Weights of a small GPT-style language model, trained from scratch on English Wikipedia: 6870 steps.
Each number is 128 + 32 x the weight over its row's rms, rounded and kept within 0 to 255. Layers, rows and columns count from 0. Numbers have three digits each. The size before them is the row's rms in percent of the matrix's.

# layer 2 MLP down (transposed), 1024x256, rms 0.148, rows 581-687, columns 0-63
104:158128087174198162094043164187139116152109135128146166130167161118118125117065184120076088090147079177145163147114145093154075152088147106127088152151155138173118181205124089125147085143128160
110:083073179136106110196161140059079079092143099145142125111097143065210121102185106152162136135146159163168202111162128133090101133118135157159181116130184194139137118100168121054192147178145149
121:169116149114122119122139131141098065080102151094088152126186109181114109083090127070189096087096128238176136080140158147127171138082134158105146145123169120074161106106110065092170115153071167
038:169170093123202130092089105124186126204077061208124102109133223099164160123123066126130139143110165137128134083107164149033145126112149125131113168141094112130099126159124118135143153153158158
106:133172130173145155150157051150182165132150152094168113138131189073106175151131141136166155139159093105159148156231122163085147178131141119160119121077186118142145164090147099141114157134167161
111:141124115127163092152130162156141100150114088125158089107144066157107129115173156080132185145154085152177142118142113146133107111130121145138147150169184138136163141130159187114193121120072121
110:101193161150126110173086112082084161091100123145136101148084149144156169074106145084089114081132118170135145175133114164111099077155111014154080124152117144124151144102137099164133194070161121
102:071124135093158144129078085171149114169102181079148136121168177147200122109115125172128147115166123119147167111112118144152140137164121144144113116102165126146131124217086126128090085153051152
106:082019147165056114131150108097079175115108071083161179129075116090140117190157127137101095101140142194082101138165147156176114141122094166097092172079071128086088092108184136125148117048162150
099:118106090181127058103163144174135078096125142158147141110136097096163158164079106101135153156090088139113157138109134061126120109117130131131133096121150135117151105127078055169116161122131196
115:150151255124152150141126137124195146143062059131119172078134158083177088196160153113127130144101119141117128174095123123116114121082100156068143136116096135184096095092059119102149174123125117
111:120110121126129119195111137107049062083142149156120179092127140151126114030108145131153158096178083125093131149142136183087115165133087131168149135144073173126148123121128147114145131104136098
104:175079168135141092125114074197112148128154137110147155155100157117184167116089111140154128206120122126137182138078149125120113145109196197138186110110111097130138125109114080158114194115144107
113:110141126112113132165188183150102153025159111108124164195098142148048180068143121142093180141154133136087070086181088136081146182116108206145106087129080085111120168132148105180117145111112124
113:158139161154093178058069072132096142099177107160067065167178115130152129065130125197188188082115170117184154111103171173127132153115156084133113090132152111138128142078126154080160117156150114
036:116086179146118115135173133123109112132138096137213113126122138082131088113149182179125097114113174202120098114124109082123076101113155143135113095121155150181107139128144223153134103102153119
099:126166143075101062093097097158105106095122158111150166150191095161129173093155159125156172097144114116169173167177165128096110104094110161174070093128156200127120156144192140123148167144116100
043:153143071145134102149065148143122116153207117141146107122107065120139123178115140107139086067146076137144149162169136086105191145153127139140181130094096068111072108082153116138086136104148123
095:125164149126143130134059073111075156115125143184137106089156105078130141120146093119124087170187139130075127131177162090087170130129139115086132179055130132174152136112140117090167133188102147
105:127165171142160177138043113119165160100107121202165131180162143111131096111140157092147109128132116109169181134153138113150105150102147144169115158081123126146168188124081118122165103107120168
104:158125103106099127171080104139114148087060156123089104159148076141122122151137122187116143191158107082123131133105196147148182148125109111139113132168183125076123113167153070162105156184098118
105:138121136097097113149145168103117144111119093138118190127103056102127149131145124189128133128168121170106158132162143137046141088074133089119172082093127167135153053137151156158085136081139142
094:118117092051116150137131110093121103170112084068150142196165134095167112075110118120158159116102133152131136094117113079110098156167112147099139159101146135118147112082161149090156084173108127
101:129115134152059115099142035225078103173134116167119153083167144104121187109131144149177099061144158123165134097123118080091104121095126106131118127054114088110088145106116178142117149136133161
095:146114160106092063169118137121078100201097105120130183138132103141165154093157134099090144119151106170087173169094144124146119132087137143127188107130103116122103092086184070117165077168116069
093:111109087137134102150126138112103178151117111085094159112143113128154123111157108193159184127138078142103125180070121132096060103096122118060055101135189076086146135100128116138128190127115186
113:129090133209126106177093091159136121172039135150128081109132170174142156175120180140135117151119170124100138180124058152111151160129103115109198111109127132130131048136135156116121156165148115
102:086140178159159103106103120112146079149151171138161086163117147128098134099209077153147116135123121082145120164106119129142089142137142156102192111198139124122151153109112098092113091123156174
113:077111091177100093131125078114113120173094087155132163123103082100117107152154151188091173122134113115060175178124155135135197159126102147147089169215169145117138140117090105106178141107131120
107:147071163156133091121137170125129131107140129104098130140101197061125177103137151104070177132093119077164120154122157133075058124084129163163110110100101121129118126119124144189167117141143162
103:142085150191122180111116145155139144120189110182114081110144111124154137151116110141103122100062167135144122087096150091095119095077064103054166113140125110112129133118139100139170183118157115
112:113073149203097069142110113119020115076147159137080144113117126145107127160132125125129141064111161073132133182123091151116094145157145159115187111069123144198128117140173196144156167126184093
120:050167117102105126123133111129080127198098094124123090095121166176111144140182090062174092063153125117151173135062121171099066183107093139108217149142094158123151100157168116132139154159115188
100:108073148087149143135119100130125102178056129132093143116134156152145171112126176037126133133161110190112172110097068107070193112087142130107156148122120131195129086093148067195151128098121185
101:142102142099182130147104125156102102155112117187163106107031163086122136094114132096116138113136144216144167140109145131157150082087099149149129129195150089129097145149113105129131077126103112
111:125148145163131064202076095115098120100182090103084156160165161129128111090185066103174109152205129164097140059144129110110058112112102092085115125111087186103136131160140116158125141146141162
118:102142091142126118117074133121142144116141118138102077081082152146127081176162109105170112164111139138107116114053148118151121113115161043140104110141141142065069088199089167084157121159131135
108:084102204089115162169111120089105146111146136129193142119149183146131169155127128132106126114091097172127115142180173090145085107123153157118143088107127096108122092150089113150169163212133166
004:151085138052129143112150191110087161146097134091105148144096149094135182081139110117158105121160159114069138105102157096140138111145129104115134177052099096135123141093143152087068114156153146
105:122138170135154090144125095156096150180125174129141171142172108157143201177112143050156093155163135101150154148107103146123065136172078159134178158109123157103130190162106138088134162071183192
118:136095171088127112146090103114103088099168094164149139121103148109152147152173092146133089078071125162122172182152168160116130139134165155103168135158131091111143122089111190122255125062100178
098:143153107126109143185125015199118159127137103066207103121147166148155074137132164133118140082132107126114149159105185156150106134147140179160119162157145110174128171089105126173141107173101140
113:139135122223103104147103158150118092156100086169154222098094110111123149170112108092190107174144137127197171183071110116130160096140117105119107160147159156150151153095090100186136163076127139
110:129144079142090094101137152091109213108149146117093065143118126123165058114140147115150114114135115122180167122145103069158103133106102122202103167101154118107146105138140112159106102146123121
041:106148115130163124152154153099108133154162131115155083091104126084106129132171117104105122175172141125106112116179130180140126066053168111165153071123130154188143074107097154093114171162145128
112:160104117127093094154118127135159128177171140108134149109157095068095130137143111136164133121099069082110124166155091149102170104148132100115169141178125065156113136071122099170166113138110151
061:094137100083136114112114208167125122158142145114118111152118114131192111086117111098097106135230153123104149090159155115100133077134156113115107126113136138131088105130100135180131137099146194
099:123122138135130094144095183136099121079106148167145132123039179145094111123129104137104112099086106132094182117181155195110132108096140094142106166135115224186135092142102052132103158147107134
115:055182116114134071164129116171083150177069114155141095093130159110136133132160174103096142109183103117136133177126086059108155157146046119119097167156208105126136166196128179168162087150113165
054:133108102101037142202120141145149086142138138141181156166093144087104118089075130132133117146130119218146182096143170132101102137124153151172197151136147117136113068099172142157151137131142130
114:083145123174144090121121167133093144143129134153140135183153109102118125093126146047148139065189150138189112158080179115161159151160112142127128117176106128112148120125135130129125180125206092
103:109105107111115142106136100095053136110169125180096151126172122123124146093073148137162074135166117150161161203068081062071128115137123150140174128164188137114109094109124159124163108170089156
101:062142090178064165112145142068096164134117123138124133199123133090148190136110118133153129109137099104122097187088094115082135135135139134169176126097172167165134114134158093138166119158083114
048:080109098112225188179099114108160174135152093178138156157126126093153154151104166111090129161159150115111115154152134134126101122133146102127182177110151106065096138161149081081117126162132128
107:114113186135126125119156102123123139136119140114143113143143101079154133153070131100125117076081076140127206146094129107093089101112103136113178123119164152105103159138196152141096204111107160
111:082093133137142053099174180209117065084172135151163103122129095092120108119144118191164124157103165038118160159090137059109197133139141164181139116132106164160124118132094076108156161172137089
101:128123150091134102166143116175123110163143143127119059159142126079138086095097179113157171139118101073148164095106114085078086100094130142075160084133140119120112131123119056128133132112095181
115:119225111082150177089100107122142136138126131171117138066126147125153153086105191125123138139167132144176150161100145113061171100162109102144118140111145103120105086117129147127069119149145194
043:128111128102125149163174125093119127121122087035151153093093096119147191087129121103135097116150149125145138146118069115087075109176099133092134157161151096115156184183122104107106109124121109
109:095118123128108145134117084202097144113157108112127135177113166147155145092124074162142126120189127147118183148124148172127140115146093133204166195113161119182124089151150131098126117146133106
102:115107157139145192118133041143128147118090138142140141128143123105077075138131164154124072131133103127070171117188152101131057111042126116117124135118103104164110173138092081203156178162155155
110:143112162178121136154181192165154141098109132164189138151117111106121106104103110144079100091115140156128114153101167110126097125144152072107166132138069151106145149101177134172091111102124099
095:171106146122072109163195096104100170156096134129136160139108116126116152188078136117128141088090075095077181143129120126143142125098132110134119124147149120082089108137124097134116168130117176
108:169126110160119147118113118116077139124114128142097238159107149106107133158196059152196124109141119152092140167121123111117187148106105138125128078159118193074158111102115167166114105152153124
032:229173140137076131162136078110158141118151191102196140196155106079091141123124125128128243108109158137197119114186117095109161125086099163139146177129156117125100103136150146139165107117126164
063:128162100113093132136140099146167107086078111145109095173065082114097100182120134105133111131126105142108137151122220105106174139154126172107141063116154169146100133152165128169144117181116138
111:097102118088112132119090189174152138090142115159157173142155153141159122111122137119090162127192117177141186105147091095164186127150125100094120177144095078135170134095086105117095108143128178
104:122141134188098135115162068125172130135152152173166170127118139092156132073172079092141065138146121148098103085087150154167088141072119101128120115167157119052137090180108176137163121101069130
099:128092120165095078123127109150121155096142124150104119112158129132148159192169137194153087146144165153093193104134160123122163121091090107103130149155160135164171155143110123156053121152114184
030:159112152141119139172119138087107125110114128137120097136131115129090115104134112051157089141130145157131147154160132162149075113094149156206151059165140060084144114077187077103118070135134101
108:182061125132143120116088145170128137179135101141119150087112133133098119125083112195125089094134154125134176107106148065148098125143178184124131125087110099088108092097150110124123097148088103
112:143112131071121078158109122154110145111143120160141116142132106179125239098113107123129110138085117110068220061143134161091109144143070113126182097122146141100178149150094123148150113112111116
109:117117164142133146148113137154171202124099064137109139095150166129138147067157135110130151112151125051174149113098177121199105164171132072154100123108143095135149195090137084119112102106089158
109:157117128107148085117078141140110123084132104189137136190138136109114159156091109099195120189122064098183132126119155094109100130194171113069134104085193129120085099085104082080156196088130133
107:142088134140167117132145122143113116112125146181081145103116143124106114178157131093096116128165150124171168165177158116123103113115071138121187200080121144221091206195132097111135170142109141
103:077195085103175081101072153134143111157154166176146085084131212143124146113127078167119137046157063177092111136131166186114143125123191113108085151149051097188166138142164131164190163038091172
101:094088127182101132128126198111112107172084131115086132103066125118158101208147096142136143073101138162149162112108155086076117186112125133106096069133148108100177124069108100136207076151056132
102:119093071087143149148150088172104141076128194089115126088119152058131130120103143107123126133117134125124183169154141153117093132120116137091105162099185104172118167143100144163174103162071097
104:158104137116105125146086135164092173061133152176115117105154171130138125130135195164120167174204089103117185120141142090068105134115103167151170179083119188133150133155133078147195108116096087
020:193134137083077135160117108120132095134165088123142169108158135133110134179116175167142150163093137182052135181142136166124172113113099142091136106122128118120138202110161184167107123150110112
236:115043146123097097105102134068168082147139114110107153096055122200047114139130121153184120158135105098131115070157161077142133184149095111108182137095117137109142156096141083131128118070097132
110:117132163122177103129072149111129172193148136223097099121159125105170112133122134107086134146145110106089168121130044121128104117054127106100177135096128136099155145123128124088107097103105116
115:081191145117113115137082155038128119139120112104072062103172096126169133077143116168106099103088098077122162161116178117115134081072143135148178112124129093118185136132168117125160172134096107
102:096151115111121147137149120099085154097124086150157141107142206153134129162070171087110165098176129115193131168110078074104127121123162133123101134090169132148142070114162097114183104152140128
111:130134135139162112109117118155090163112095174149150078119131076151141147144141185125069057086129106113109184152138105100039122187128116108152123222131113105183120103084124115133128146161140147
050:138117118139151153160161125141135038154146166186136142110138210166093046091127135135175071094143146128135140174104140059175141061112141118130145177118161117114146144132133120107090126164137103
108:095110097127112150162162161176123121203079123095140176147087090116134099141177166125131149049172126109163140185105109135126111121179108116136124130129167144210143076085131114129201117134133177
115:152081117201078110139194128113137118136178111125114113123151080173146094113153145108114161125127102101140131108052110135104128079111053175126095126109111143091085123162095088128175146170156127
103:096081131088083130125127083104060149160213080158121114131124152130126113184215112142112130089128123114104202169143179096093154171168136125124125123138106108089138150132085119121152126093123134
106:092118175157100127122135182160086149071120109076146150150184128169160137156110126189142107146115137199098151115151113184085120201132086149089196183130103126151188142092115141125126162126154116
120:152110101130177085124126149129110106084177157141099172124121168172120154146136173137093142146160138071156135208183103177113154180203123051108092117112153089101169122173185189133150088175106144
028:152128139158112142106132079162115105133151150105126148131118150111130109114145152186114152169115210093121120122222095148114099119171167080137152109141173087155094157088170133137120159166073133
118:157119117164120168141121182149143109068113106133147133156112124092102081100122076139182100090135160118149183098126099087081206180169147096127134132135136118127164182116117100151111132109145158
117:077113154160137130118089147152170113080187065140133128072102119124107123124114138180148130089173157103111181098134168157074157157078098108120071150062109118131129119108116141132106155125144136
109:083159139116107099167093155121157095124168122161127146163141087082166149074178096144182109081164105158149158156061067099132193094096112131110137112180139099091122155166196149091103130120227214
121:100124074155141133128082082113152134111161102176168118130082129185118130131141202118130109084160206090132175109175130129083109141200130098171061098158118118176107125129114139111151156143155124
040:180109166133131119185078151137126159122113159148151120120159129181102130123150088045129161072112129137121184198083108112148098073151126178173102122091182112091146184075157089173142118143121077
109:129151061134162119168163141122118132158159116176127091151088132094120076168138141102073120064149149112154148091177152123110136162079116183135107090094139115114112111211129119118070127132093066
095:196127205158152132141058093129159133138099079155133168147134121158118104096135091129157073121153096107154153107106077103116124119117162127132168162098114139156116171116194110186128103120110136
105:136110076174158123148106069140128115098136096142196106126146122077101110081103152101134084146120135134084185109113077130167117173097121146182103079074196085113109124120136076167150146158153123
086:091120093102144136172057121127117099116128113213157147146135138122158128151130121132170108163089132161127188119116157149106108080111175138122154119166099133103131159087111144154184115162109116
104:103142115135097131146173071148119087152115156150101102158134130140123081137088151116149082110108085184124113158103174055111146184062153186158120136129136139075166109135150140186124104100157117
100:144113118088078087160096157168103080031085088147069136136158121155040140152073114155187187133141124124127105167137098146119114194135119096112160105102127150144106157105156138199174111105135124
104:100104138121155166155143087120128070135180123127116185099074126127108120083106167071146105112135167105124161094049156127064129130164178087095099096123137098174155097095155197081134111143118161
105:116207140100093124157112141142096115153130168164155090123121137102196097128172133120140109117103217102139091128171049104124143118108147149107144105142117059144156214068138118156105105124126113
110:167082130110126137134134169176143151157106145128098140132147098107133114149126134175047153123149105158102165147082125154130082084167156125083154134114191166133081149120148126185091190111149085
036:169163128146157115160166153136128107129173143147084096105033142084153168133145126053154155080070152095090083161125112134116043123104110074111105199144105140165114159186157104147120108112095066
# layer 2 MLP up, 1024x256, rms 0.151, rows 582-688, columns 0-63
112:128126082130176080134128085087125210101108212147100168145050085093131174095111096124131120105098126158168130072141135151077106142162106148161094138139103176118111101102123131146146124149119141
137:123105085114186103115125149156134129188159086161146164156114105155130107101161118125185138124127161143152155120099158070093154146188118171153145137154119105134157177139207078131089125104116170
039:162123146166080116112124078144163165101111176076118085134123110112077100136075140132079179205084122118120103083159114158226183132146038119104099152148114137141111107118160117155136121081117112
102:083135044064150127106127138135142137187149161097094119170125094179147130144152158119122097208172147137064126125082168112127122107125125120093180144148124136106065130138113149107137108110123161
110:132130087145095148157130064099115115128184169069097147144112121085113104126067138099143139149141186140137099162171157120080178167084110147147123125131107133115153138139123128128101107082142197
108:061078097175116179100097101085154136099162122119067122174135099155076149066177112113141132099122132133170152148101138079164168091121080057106131102112129057072131112136069148130116122123142118
111:138131148139073136096112184142095116104162115131196152077187096133122156063082115163097119151123135142138126135139100157156070168157157158137080144113108134154106138106151178161167125148135108
107:098092161112190134122097097129108106147116182061121163130090124082108094130164113099114129129132082154132095109116143131123185171127118082074122125114106125113161124168108173116106126114109154
087:134149070099114119146222103162084121149166085093122016107104134120120130130159124111123154138144140200148167130125135093176142088133105194175073135121100082135145151118106182122133159107121136
121:187100074126141095030167111115144168088116136098142075169100133191140137037174140162150121189116078122147139082145108125125134150085116095122125133157098142123102121110140126146132171041113109
113:136106139139101135166147140182058096115100060132141124124128114099185131110135082148135122111142122120051121110143096139150091137113131124068072123193141114124108141136095167119120106074094086
110:145148120101152086164088142143097179104116120088154124152160158134115144114094100061142131072097100112139089112100114147121066115131054112124140121096093151133157095079113098108098158099131092
115:066162125166109129137108125089184118105109169092119143140040124091109123178107087132085100151107112051145120095142111145124092146203105116127137071169135096120151120046098132103103123086161115
101:173132110134113107116117065101151124170101132131146163131054116100103133125162130085119090095119156133127074152136190168169075103161154090150140170118134115120039093161120111114150175138106137
041:151175151121104122126169146124142160120082148107082141162096101138142138113049161060144104113128197163126056182135150176127139115153115131117115132149126153114138114189135131189140115103151068
101:145126119134148124137138160104126154095118084103125143207088130183032147146114158076090170134187061156136157099099121164103109137127073137111113147090087157135144116100044157154108219201097132
038:105122117105122152073157105134132115093098109096135122098152101060068171134178103122133159172023068118128131191064139091164125099142158104178134115127118205120092180146158143164078100106140071
094:112108156146193154126083167146123139120130141132167087170136094115103122188156151136118157096075127136163145102151071157121144128142124062160120086130118135131100130130135127158153153114153110
114:224113127082120095146158076111123165157105110133029124121107072114142141141082128131174088109137150093112091097126107119119143192170110092168150095164055145099093137157149100095122053091100185
107:174146123112120156112129112147157125122086147099107078149085126075111100129199127091131064135113122074169168132148160143101125095157079149082096135154063098147083180104130141138116173165130121
109:116140179146138079081213122118143142127124046188064112163146175096151139173168075128093107124112140096116074156067116155124134142185135126114111109150186116124236125180173117143112156182126069
095:052155121165137143171045124157102141119157135149175136156197133097140174078120140158117109129077156158158087140108107074172125175112172143151159133124128095145062182096123123097118137091111177
107:117071145119077199136147139107194088159070111118113057163099146164146179162151132138146131126099211091145103133141098170154086105172069127067077121130129118164115127080111191141098099195125111
102:121118121104150163067118139109155115139094098130113146151110105170184106118131168098101089091136089073056086154104109135163163168131137132146122095087111109150153160099183132203101156163145125
098:183142115122060166129191133181114108131030123112207122176128173117147105092095165119168189113121126177094098137136108155124100103121147160157132078154081088129132110057169159144136131137131115
107:159130166139107172109187133106106157160123179096111065162120136117062113190099145096139137068143174155137113220109087128115157133121115091147163098104054122118133148106054142154175150130138106
099:136172097155174074103125146127125148177171082112131075130167088131103187115156125115097103147167131151127079166099137111133146111080154068108161107102178194089082118161087044080151126084114165
113:028090065118078108115151148146155093142184105108105138109132097166089108168132123080131160118141134150173123119109111151173123125151182092111111143149132138093121194173140124107141082198124046
114:173128113109107160119095159157134164147152130099141138155159160150132128101114084120174078143117104102117117091079120113069145111125066062136143167107073212162052128149130164149048078140123175
103:164105103077156129097147166150075116117086130151125082199131141077105131187127156157168068169123111129072126146143197126142129156155147118156091140140116126113155133084123089121165139062169140
114:115159084097121091072081106153116091148125135137153125135144134151120109135142136171100129172123094102165097130116164156103182087118094169144168151130104163000107169154085181106124105145115108
105:143090134168080131196144100086138141151109081133152134101050066093188096122182151113114117196164214085111117111140154146076169170098137113176141039155118171109151100157151139098090120121196101
106:122133116104123038128164107100224155072149151111119091109134067102184177122155179112117117144131085158153117151186148132172072151135126154128116164137105053108157094105154145119130089122163031
112:119115178115173097112131134105083140162137200087123095139169139110186137148149144127168090196137118080114153100065160098082094090157143051120125125088112193098130151157142130137104125113095070
115:178154161158124113129187113119112097095154142104150104092065133130077140121200147130116118152061080068135167128182080088076164159139115193055055200099148091103126181138134116146097108096171097
123:150054127121073140149146132108177136138160136118105199076137199167142103180099152117091113133107089168174128142110096195132154090145129075141149125184128132070126126145131082186166123193148119
111:132155195121195118088139103184092113077102139139102140155156043112149110091147076126155109093180158090111117179128140108167092099115111147178082169172115116107146183080140160153128170101114100
024:134137113056196121160100039110154171155157132085095121119099097149086103114090134050098090154133114153191068095131117172163102101141195157170134106091063219095118115159122141146146146105136095
107:169145132081160091090080107132100086125139081132072081133127148103118101105063130129112116124118137088153093166156133183152133135078051166131130141147088117129085135191075126074144115089125135
125:120115026103134190071099100155143115159167198168047110208142100148141109148148171100172124170168164080115095117137148131152175138142124116195178101151113083158123075138079129132104113110083178
108:146101150098152191077097160152154120111097189146143143089151122118130113136114130121152134152116111128166172180187142172128188116126154090177106109095110136130063127115170108125093141130128097
114:186159113132189172157112135123095138130127130138194109104142076078147146084101119142123117160089124113137127103175105139142178071083082133132094083178065130049176133100144134090103156064103099
114:178147187123112087136137101135185105162086158131105113086132119148121125166210123134110158123124158101144102124106090137128141103158056135160136118104103193137118148133141078110106129122145140
039:116093162152244143107118153118121168136126173128104126137123027136128136152112145115142145191074109168114068076151088108157140133155117058119135088141173157122157111116167130133085150089131082
118:099097116123130147175194151117159123149132125094124135120124138138072093082083184090105135085134142086133154143095140123121103106202075097145164066138131168111126111106133099121089103127170126
049:148188076148220198071117107088118115153094139100056109125095122112112120134120151093093168131124147121102161117104121116190122162181174186158120114185077143104172156140081164126081092133137130
100:172147103160058064118115141095124131183111168105136131090124170140149185119070146154159104119098090090164121087095103139163124121176112153118131128127144148179124163114101124141117153124061159
120:098150132135127166108189159152083134189163177074186092114192172092132117133178131125086156148108111089162116103094124059167134105118102125163165105109151114159064113147115106149058122123135155
040:187098110117139142091206161152158097148121163153106128145120132114146118122109154048103125164112107114144064154097122147162118127134181095150107099098194174069145167180138189120157112121122055
121:167194160082143102175121083153094150124125148089142155118053147102062058186135144137142127101125099120171083143132139094153175112165146159130144107128068150035123106154068102113152104125099082
115:102129123162154185064155131109103164164125092136145139140075173142138152116181132104132155154104123116132086137119115187118085133091113171151140083146119183099119145171094145095114117121122108
108:177124146168150196177184144178098108133171136087172093082113152156157137144117091133143191158117133073151111112154174136108186064180112134113076131108093098089172088105034133109100163138115192
041:150121041142159113111101126171162125143135059042076093076149107182133105164117154114154100170145114113153082092102161170116179214077187144122134126150130107114106081109163140101074106115115132
114:087149122100127144188122172183092094152150149079093074120091052029140168179102115118124121128164107111181102151054140090154112165110122161149113127069125132068052115140130165150062118101110196
119:138154158154120121116143125090151046144170029175125036128183155133136131100130182100108119145111162071140101140100129139134112113120140142148190180132147155140115134130087140144183083150084108
115:134133143124059080129170117145165167153144114129148182124145118140070123135125135118145106126106171103116139143158045189114099142128150111168130102130107173108087128179124146140110109131087075
106:152107121105112144156149085156071182114129073125140119113138128205120088179133141148113090127106113083086112101191197113106109102165073109154137097133147161181156127113173143145102073138099129
060:121155152078091110146116124098111137145175066107085171128110145134129143149200111150071126160043120147110124121200187178112103116132182092172083103111136114116148161153139077108130145084130122
117:114122121147155146142095135177083058162183093097135174142121133174118164082048098147140151107106136156046097174122146132119158128142194170132146157197129122142118120109127084148102067113125120
090:081152154123166104129175068078176101098082140108119113123135107104101108117036128136076129157122144128110069122113198173136101137084131087131117141153118106104132140110093122171171108166108105
114:153100106109142138128106108125135147108092205109175118119119142032079157112080149145138087169122069114118094146105154109106122196075061145119133128143105145113117174131103124120089095106104144
102:080159211126181155121159133138102138154188101100095100104209079111131100202116083187077069177082134101164101122083118105151134150123177145124131103140124085158114108126176105129091146124119113
106:122040118156141161114147135171113151139136137104147162151091161127149112157112130097110110123095100123115090081138109146093128123082127130107129153123086147140154155078057162130195104136094114
046:121150154189115112048167093108115076116189152107130147160128068161162128103112075157068153096086097159069152141133161158129154110109128107151085142177134126123146144094086182142117134104128131
060:108107149090090121153159109127149126087116146065120152182111109164147082082135119101065121098114073042106141142076140107147106102148152134122114134138166135106084161128131083133139133090149105
113:187189144183170158048145147090125141138099145090110127129140153096151116126138118132125158153116129097079092146144129172136158042138184107148129187141139155121103182131141144123122118108172098
104:088056094148111136095104100109081146163107117071108103200130084092140130095098131117132118187121131152132082111105159129124120108098215127141125150163130141128110110124137100111083169133116125
103:082073109122135034164179100194165175139096116089081140114137072203153183105134150117091103155089146097101170120148122083166166113165132131103117111111038160109145083137153147111146103133113176
037:127114082083132141144153073122155125103143069104094126099066109147153181111108085075164150159084171159140066098170167163157193131111128092108058164185140180151138138122094103124149130096116056
104:132177124147135183128152131198155110113100141098126097127137134127159131124122142136101144176151109126102060123119101185169100140078154089208128115115185138108144151118126214134118138109124099
111:189134114154103090174082138113177159063177126086088132076134159130147117159092099128116129133140137049170139165079124136098161124170181200126115187141103125108088136127096129131081108134074126
116:132149138147144202116148139146085161118083143130100169145114090103121188117065118121056108131187103135133167149132132157180191114113130091178083121181165095142099167119047122125070131130088176
103:177177109124060109083145069137133094163180136117101154190100136139072117122049129096136119104113146135115087163136159092123176126110140123107156180124151135084191131155088160128116139131103099
105:113137158109066140138187146133136048142112136202114140156083070169125116132146148136124222142103147145131067130128075101054174146192062102124127130157128105144083138102114100138117108165127159
103:171184080158103163156112127102171122079126145178097112150090104103131048105093102141160096152091136138158110101100144102099206083105113189170105130144121146116134141127113149120128148120176141
106:181172095115100166028114149112155165128163202178158086131077141135046119095147086155059126126111125119164120150120203117101149116126114176087105155127122144134186156127192114124121200121174148
103:210144149112110183084149138082118125104148120123093072067145135118129135118149134111148143182110202096155162086168137145116197069132112077214121143134094136138096132103221197164103109155136086
109:128138068118078129130071154169131131121160131138076126123152160117122123113113119098156133121094142172108085147121096104138084105107087140083074085120097147158157195111107164136150128177090142
024:097126086153140115102092133093166140175188096114133123113078112166148126107067140065082115142169125120093050117142135121174106118129157100125120144131120148126142148097083140140102123063102053
080:160120077174127158082170143188181112206146113125097113134147123148093160115077111141140123126093127155136142153133097109112145173096212167153091126089127165121171150162128126103088110075155111
126:121141074115158127140132130138154118131181141140129131143154107164127122135096120093123168182119168191197083087137128118114120145110118191117201123105199138148081148195119110130078080130145136
112:162146131146164125126148101148072105093133177150178111146053126078123236123084141109153123148119118190174099165080131173142139118125119161107146164099144175090165167091185096109142085064118158
096:087120162106160126114166114072164117139112120169049143136115112134145140117113131111099159092138130135131122116099086155127101156133066072129082085136092187118094111139186156159123186141141110
114:096132093115132203145134130142100117170144181090117032080107162117143114149113112112097155104149148159071091151134124122131122138103117142152089130190126142157125166102137145081201183139122112
047:092134079108090092060128050113135100153090123135130124119034140157076120118056100116064130113117115132170083144110060096166157179164168157194082125135167172140146120132125115120123098113141186
112:186135107136162126111075174092108124121115190079125167178173163097133122088065160093152091088130090116126118152124132076107113071192061072180114116135115169078101110160104148129142116130168145
119:085112132160079097095108116116131139118124091102144107157115196160150185158133194141088107139094053102107082119120142113120140221123159130081133098148155065169146090114144123131087082123128132
104:108079120087117160141161133088120121132136086100086195044162098135146110079127082134098118176101106174197076151115127108165148198114052119168149141144113103125131072157146132123103163132081082
104:171122098066117155129181104095153120100133123082151110084176133131107145139095169152121125105156185150159173115118094142152154129132084132142143118163174144103178148156096106156145095121158089
115:168167078097089120140116110148128108130142110053095115099084118197087071137144155123138146104114135161072123147118161114138129136098075124182105156088132090132100155127125088144145122095147184
032:134149134118133177100153126155122104071101194047067106153093094100158110189105123102141149177114160151137091163166145193194168103181136091140131162176159130131114154118133125173092152124125105
073:152157173104172196130112097149112165125062109109091173173082129099126139158130140130104200151154116092133128104111147104174169136215180144155075097147142132065176177099141161148049076093127141
107:112078067159202163101162131155163130066164097173120107135117080149085097082109108092133108122132143146184098162126135209170167094103113189141141128136062118126129174110140124125098175124068110
108:088129141134142169180087069140154125135134113135128166164039191157126134121103137139086147123153192061107122121143115118141136087165112132140117114157167117136156133150113148127158103105139151
119:131152129098127128117167154115143145142115125114123096117136100121141146145091144127185103140109123130170154123061166127122152054136154128118091070099153130080142134126135130103104119116140143
034:150116128117145098102123135116150140127148108103104135172134085161113098200164170132150148117118152136208109154125081192199132136153151140126110121164145154125125202129146131161112135071133116
116:172148072085103100056141151104116120153105172104149090127083149060132166132080150101181153107129090117134172098110149151134174147115122086107104153117051121120074097107133176115112111133137113
114:134104144095206112097082133100154140118163135145106145117131109114107151140115127058105097194129149180143154164143179129119130178105167123158107128160130187135058057159097156134111071137098106
091:084137142180169112152206086088134179124100092132186147136160080078140049113146119139077109126121117148110115073157139090227076069095150117151175127112129088140140123145102091092157104104098134
077:107098161085095141120104128164206119109188190126100160138102090169104132077136131066054138150157123115109120105149127118130205142114111068073076089152162159133215183170136099078131104159127099
108:108100072135109164117115104126105128167099154124075076108142114126146086098100083152113211221104160078092099160177085103173094064153113107114102173117125111119143147166095143132115163127163111
101:142114123181036080169105144094156228099137142103123105101119142107106183099126165152054074079128098124167135143122074159193124148126147104090051160189045172148142132113158140082107123176122093
109:130130166118112121160111149125155157171138083113133073121138126148161108128117127124126145128159177109206105085121110171177062103136131100126112122038161142161165104123059146115131118164199157
099:086173149114084164144154086123071200128076120131143123117082132111131143166166164083140123154112140159170131105185138114127093148175160143138133100186102082189118126084124213137084171089131091
118:118144094130118137112083139141133151083106088114095123137204151135084143080157119113129061164112067097149047101120130124136163179123142133107136165141157083108127091192154137132139177092140157
036:138078135133140157118184078171128174104118140138136109217131097122053149137091165107130133125131146111095120171104124128163101098134107110085129106145125137117097156105134133127116078102182080
116:136153187118128152110183088108107126169138091051156181112139154131088141132106139094170108035157103133150086163137104138138125114141124086173150110098132136063140175102071104155123123120103129